Each number is 500 + 25 x the weight over the matrix's rms, rounded and kept within 0 to 999. Layers, rows and columns count from 0. Numbers have three digits each.

# layer 12 attention key, 160x160, rms 0.0937, rows 54-95, columns 0-39
492507490498503456511512470509487506480501516474482532507427522525493559491485510501500529521472508491530533446497490483
522503498539491475476504467510489489485480517507479509498510472500472514469477468486516426499489498527476518508453512475
476477509489484494527557457484484489497490467525484524484455490473470439513485454464507483520509487508462443498473493529
481509490507487520520499499506496481481494481511523473470531521539516505475470439493507506541467463497489490500468515482
491513464524491496448507520452516487484515488493469525497510535480494492428490558488519493530503524514492503496483489516
499491505533500475508526482531489540504516473487531470471488459517521543538469532492463467479550492505514526484490505454
522505465466497496486467502484515538512487487490518480471478489481472545478483500518507500506513505503521526534478513518
486494453515512455493511465489489497478493495470529512505456541504506472497494568518465506527489495484491533482504493501
508512504520429519505493530512537517479506484456560532471470485506489460512458541466502504493491530520510493537475477486
529500485499504475448499479478515503534507506451516556482460500501493517478521509479489479519491511486475539514463509488
481527540485502483508514462508504518502503498507504507507500535516517489526480506500458494482505495477499501515511499485
477535469478494472485526464479532514464486495456517471489494489506485496515499517501510470471496519510489503502508482498
508487523498504477555510489465524504519519490528496492468462505505520505511520503536507517513479502477485479476508510463
498473484482549510549477498502522541475509541522556455488547506539513545527483467471526463506499517514451487497536498478
546485530534520481509539565435512478536538437518488544517481523535585424502515553529546518513462495508494448493530493461
515479499504452482486530474464483441538505519526511518503486511434487456495566494550515514510512465451576532483512470532
455519494531470506526510445448486506469473484497504455477505487451469527525501490490455463492472549541463530523507491507
507496537447517495484502495483463520517487504464488511544493468520520477525508491494527525514527494487477509502479516525
481488472524458508498522530483497489510518518502468476503470504489486470490527498542533500480480546475489511509501478446
490442511510503454500470499500492520527491522515484481512528498464487500482511499509533490501509539467490440470470484506
509525486500532489495441512498519492502535522527561530524462472517471499510483481484468473534522506512497501476514522501
513475513525491490479555507510477496493449494524492512443482513479505560475491530475517485497499525518586532493511493507
474511500491526471510481472488519487501427501488504469513479494491514497523500487530482479513544514493485518499503503505
494524575509485542498496498496524530465468456496501486497482557535488506467506475521465477525496525517529473481503527461
531503526512467531494454543525509495510531475519519457478503512518541483526521492519526490501460473490488471491508501475
496499457454479512519486522490543470493498480527510485451480502478517501529523470509538492493505458484507498456503509530
523501525458514522506483495517491450481507501545496513474526492489487500479537478482517515489437542505506466480494480540
508503479551505493484486489513498517483506517483500484526536470467498514500478450502510503516538511532520491552483486537
501461512489484522463509534525501476494501502523491497518530509488481447471519540467465522524483465464549546480511522505
488520499503502478521476519475503502521537476500485528476522469520489496518474521472539511509549508505504518536491457510
504545544502480503470507509467485500524476479501497417543529497507571541512479534498494505516511511490491512505526471498
486499503493485531493498504484441453471505476512471522503477492427491496506509510542526547496512470522526496475493443469
537496545513489513507518512492462507495512485463508484530494517512514461517517471462439483512534466497511518509509510458
481440493528525501480501517521461528498503514508516502524488479480518497506497515518493496500489489490497492517450521516
497452523493490490456497509508419540486505466508455463514499494499497478496467490492474492506485491509498514486486507506
495510456540511531541513514498538493461512503490499489530531520498507511519480532484502511528561498511493487474487491481
456531537497494456490525490449492461495468483490471490543565456539496502525454507497491499521486468464476483532553493448
474510542530497548489486559471495470491483472500467464504479491547537529504416529486516494501541498543484491480502531425
475499527509473511516464478496541492511517533543515517489507508476524492510512488467495477486503493456544480570470490510
506438481473474468503510453568456475496508560467518557503520511499478500465510464525483517466524488496545481463506509516
488502497472541491494523471547472465546510529489482537514544563430503516510495502522520524509545518462550505474529490485
456446477508540461531492467491490514525483525481504491529502468474500493545510467484501526553505491466491495508500447504
# layer 12 attention query, 160x160, rms 0.0917, rows 55-95, columns 0-39
521468485501451503466488500424531460530458535493527489518520494467492475497529484497516477469473496460468536507467508483
518468450514486511566507535472514486565526466466509521496521515481513465517511501498469509502548520522509520498506473509
488486463564492573511520457489521533513495518484494492481484513498482521487504468534497522485490512530448501509480452489
519490464512464538496529518508499490532514486508514503517495523509475435541503531501503450508457502479476485474505444502
503498466533501483519492496488492461516513506506507530513532526508524503460475495478509526547467491518515504482508474434
563461496499497530513522499499496485504480497520515504501489465531511510461490458517500499501468500454504467515515506513
532469524519495507521500524490472486514474507532479517539508533535479497504426547467504477503551526465452529506467487519
538500502515489539526473472509506484501488479508518491525462431530503487484498477421542537517521485517490515528504530551
482513524476491434489503485463511487527466519487501506529495476537525479478475504490524491486510486438483467487491528459
496510478501508537472489495473511498480533495504495467515497506524485526517483473500484497523498459503492531454464527490
490478537464510458520497499495510488502524521482502461499488508486512471499491523496541507490483507494502518491507518501
483550508492518543513529516510512501492490488527486524495458483460489478504498532527494489503480478522504498499484489464
499558472490546549486479487503508523479486522498487473541496523515488517487506508462484467536533484505509497500484512486
439500557463529463525480525508512501517501495536469521536497512517527511476490562504525522521500497509532505497530532456
549487481519463478472504511512477471537540478476518521475499515478491500494541488507515507508526502469502478458432473486
521441509527510461553468476487524505500526470444471484491514553527496495503503505508508502500456481487536466489527488478
492510520452493504507491517485508502514493504484503475523442515493506531520482471508515502467486507535518526504482461475
507495487515496516494530552501532520506513504514497471533489514523485484511489566502487533502480494472547547511480487488
504496542480481510476513517484532511509501524523462482509544474506528504469506482471540465530464432487494502474484495547
532544518479509520537500519496503496491545505473500546542508545470504531481498532518515523517491460494583529518500494483
553476517490475453524466549506466498526496490492460520493512516509496464516496516514516483473568464495518460491510516514
415471477456462503535518492516543483504484490515475548451514535503483526502502488474412510522464482470538476510502516483
529504525469573553475528488531498514493505504506535491504472581522513474554490474523488499536527494498464521482512494430
481515513495485500508498522510497536497498461524521472510515477496532527490513534455468486484490497584488519495544551499
469508423496516568523536511519542501483556523471509482535522532532491471471568497453526470498498490495534464476466487501
521506486575510545542510463492547507505504484482519466453523568527505524506499523483473499496526516502496512493495480525
473498476465495514501466551510501449479500461486499497497487475461484501531508524475514486500517494505507539526499485503
534481478554470439499537520497477509461533498505504528477532504488483543514509495504528495482471489534462492510463487479
522477496497537502514521511496488488526435533495422467539480482511493511533500537520508527500481488510523495524488497484
443514467464520479508479475525485490535501527507498506490474500517443509477495526485500529471465508513495508497590505486
483498439553490489489455513486440501495506486514535473494497505464488504572477488497521527500479515474488480507473482522
456528579479528491487521517491506506467501493526536527508474493465503487485485478536543518481503540475487523499539490477
471473473528486492476459517481490498527507526523500531486498525521479517514516475513547536528495543491494518479535528522
469483534476483507512493489524481481539482516487467503517468528508493506462507493479518484500510520535530488468520503469
486511536488440501555501494544477495526460473520519487486495517503509490498549470464539503506514452486493509501508520504
481504497469494506506528489507506510531489501541458510492483507497482496477549515527444521476487513539501525475518493516
479522511472526545503498508508506446509489491497488525497523473459541519518440527521534545512524518530492462507514516513
519485489491552499447481481510537487504473504484494477514521514505466516505488480440472522502529488509478512514483490469
546509526496501522475503545507519549485509549475455471429503540502495504485507487526556479473546517470478467496516476458
528509518469501525499488515482430506479529482523463501530525571478511522476467497482498507537485511503451568489489482505
511494538514500508518504496471543475521492473490490489461458421460493499551489487495501486552501513517511529499520462486
# layer 12 attention value, 160x160, rms 0.117, rows 32-68, columns 0-39
475522511458496494489493472543494508509495556502500551511460521526516489526482435523453468513528512490513487521489494493
492487508504514522471502502498504507481496534493435516477535528470509514566527483477508511489515550501503531497510502551
486524510458546530484517487486525504494482469510541478485504473478550554483482531484454490510542519519474533536537516526
487505477479486487498468469521486505528499478491547503499520498510534522510472514494499495484510505496542464498499481492
527532475511545517493497464484476513536503483504533497520519506492518482509507475468523484525502499499488502480521453479
510489481477532509501501510502495500493511481461494489512533534490496485518531526492495482491480490496501540491481516500
474488488491496477483535513527468498487525481516496505492483546460460535501523509467527503485466488502495518488498532509
517503509496512496486451490516512476500489475520496502531497469456529463502503503512478536511514466476510482458537513504
504456506504520476522498515441520538471470504498484514563479519511509451460478514486495459455450476503507512511466471521
516448514484481478505509498532480521493482474508467522517489504520499523511501482530510526511514466507506484508503479495
490514469491491496502538536544527493478543492478460449520473495524478535489459480521488465483524491477475496524522499483
511505467485492507465504511487507502539445498535484467507520495480514500535507498469532477468509525523480518510459503506
488533484489515507504474528473504527513539468512489496476514487510482502466544541487496513498515481500480521503532507525
523539509472500509513494511477538517471481465509497509500521526514463521511515490495467498507505446481502507502503507500
501519480483494474508523497538476494511479528469474517500530463519529501520538523545506472500517501438521483502465512494
488496488516482520517539527479525498524557521552500467499497470485493508530478487531474497515520467508507502485519507489
476465460457499491483516498482496468460496521487487541515514546510506518512512522480517460516492538522458510447495510512
492533516481482515523505559496491507463505457502507465493490549516537495478508473486521462509539476550515502506514489443
493516526497485529491511466466483519511514502443496490512521510493482499476500519481479528543488483527550507472490493487
458524486473499502464514494534463528477563520489486496534519539475496522519497496526497431494483476506558487511469506454
543510488456518487509486500489513514482479489518497490490506529527497513499542546514490502464491520518502488538541491470
543476493503500505491523502477495526481486505455514484540510490489486528467509529517545528522524531510521484478492519508
526484491458511458527543491513509488495511516505533511509480516489519521509456471479535490510558497514516507523505497508
518487512508474494520489509474506487453481498494472527475472497519493546534472484491520478502473451501521499466513504484
504467468494456492478453505534502514435502505489512527454496530475529489540468494555491465443500440496498500508513510519
503491503526523517482513531527485504498511526500512512516501526489534479494486506547499464459491484529506510548480570519
475490506538499490499546472506496484459451515561520497497499514525477491514481527523487504558495527518478489479517482512
500500496502489495483525517538494508485472528522516520530540526478499477486513503451516512460492519495501501493513429485
459498479532490507477485480522492494513443496512510478476501526507494481498527493513530478501501479434475473547520479517
484475491498463511514508474514494467464481491483485457547530537478495486516503543503491466550475491469460535535486539461
519492494509523486488452467528521492503484517476490483482512478505439516490502498527478500505481524515466537490563508469
522483508512500538536523509486482482553462557486487476495511496506459455524489498517483492485500493490496493519501511486
505515510486493481532484496523480524494499483530453509508515504466508523452529458491480464467520511487483495483484528475
515545526510514461509469520524515512506517459447474453492476495471488478480470518475547458464447487452503481495477530486
478494532503529474498490504501522573493500483492484544511504535491460532521468481504491506486495459501462461527496477541
486527523474483477512484498540503498555505459472502515470508551481516516484503464500477469514472475486480499515492499464
521499502469546491549503485486489511459493514494552515513527478453515513451496517495495512487521459480498476492484533449
# layer 12 attention output (transposed), 160x160, rms 0.105, rows 32-67, columns 0-39
514505479480465459496496494501484534509489527532496438527522515498515502504490476508479513533521497535504480531495517471
497481515448464499508518507489516501468463482458491475492511474517502520522538517514490490504522511474516486483458527477
521485505495484486483495519493433489509502476467464513506516416514467466526497529536483521512489496520489509491468495512
514511480510513520516449536456529519476527492533526503484488488486485489500466470483479507529489519509464519513482474503
473503488496477480515512494509515516498502507519502504509458514458495448525505481520493488472511537488532486490478438520
466481558546470546514522492520483498509504491502498486484518471483506485443505481574475513490512521513456482503527517493
501514488501491497544512519516510487480494509490500462462518531537475466492522485519499465550477508520509480487493508507
499515501512511537471501500520490526500482465506481484538512483501515512501504486525475482509491507515500520495474517475
456475512448478500501491514449465520509495514491530531460507488488520505518485518493512521495499496497491481480538489508
503495504512512493508504500522516482494480528519474452471553518488510529482513527457481483497475509519496526530491487500
500488502487490496518461517500494504509464536511485541477544472538516481495530478462508481517474477483511467470486514551
443500532489481480475517523477473459489526525518514512513488479492502452504511489493508515488473469530497503504501510498
500525512541469490503536505491499516481476516531528541484509521464483513465526520515543505474507524503534522529506498458
509487508472507474480478518479465443518474508466487479478506491476481502495484527480524506555521545508495514491514512499
503471486562517472499506461516509521497539482491512506507489513471461480496512520528499474543463504514448500487489488495
496524444518513546497538507490467531510528490481508543538513515488475497500475501482512532496504506505513525504510484484
512509517517524492510495476450487527479480526488488472505480513503540541500509510559472509509483496518537452488478500501
498493495458502526487449469467479504508467457514527496501502511509508496510523521522519508460535498540505488538484492513
520534453514530506508518546497505535474504498523518487515468508482524485510501496479473497482516530523484521461530518491
504506477474497513467460528519474516501470474513494461538479510514553495500485475524490504496523522527524469494552498509
489470511513496519452521514538495555518538494436513484475471505495475506487498538576511498485536510553499493464499540553
522492471527503460505505490508529535501504455512489498491519511485524484556508526486537483456506486506470509477491524513
480500465518466475549516478483509499508495504525439499478481506499502485532499527482518494521441475485515479499553471488
489533500502523481520486470541503473488498547488509498448524442479491490522461520505491509509531510486483518507503536531
506471549524464512489521498497540504512497474497479483484518465522486543477489481494511514515492518531524517551519507532
490515502522462522524549539485487485504430454462513507524502502488538487495514501483497482503460487493501503562536480514
467510466519482464498486490522481506496501489491466532494514460510535463541498488522512518511502528510508535513480498493
502497489532482516498500487487488486491499461491510488524484509498522478484472494521511506490511490475531480496506437495
501504517495446506527516507472486539531507497500510482490528529514495484492517498503505501494501449516502504514513529520
503535519538502509518469516455506522474499504503495489503505499539526474546512558510500527514514529507524483527524500495
505485517513492502507492510490486495510537489532494524528526491499524453455512511500473484447519499441481482518497531537
503553485486506452511496442527494504499522466503503487514532475477464483485497506524467552520484523504497478508563504520
510492499513531511498504505475475453479553483515501479488492452516476499492529474486461473499452491500463450498530558519
489481497531502473466485504516535508509523472497499529482486520511531496474504501474505450482483522500489478451506493532
491477530543486524459517471549525550532474493505477475478511482510507496543496477497506496508451500514511519487498528472
459523493511498436473475488494502516499512502430486453491501490525492516478489458498514540492518479524487500474487474520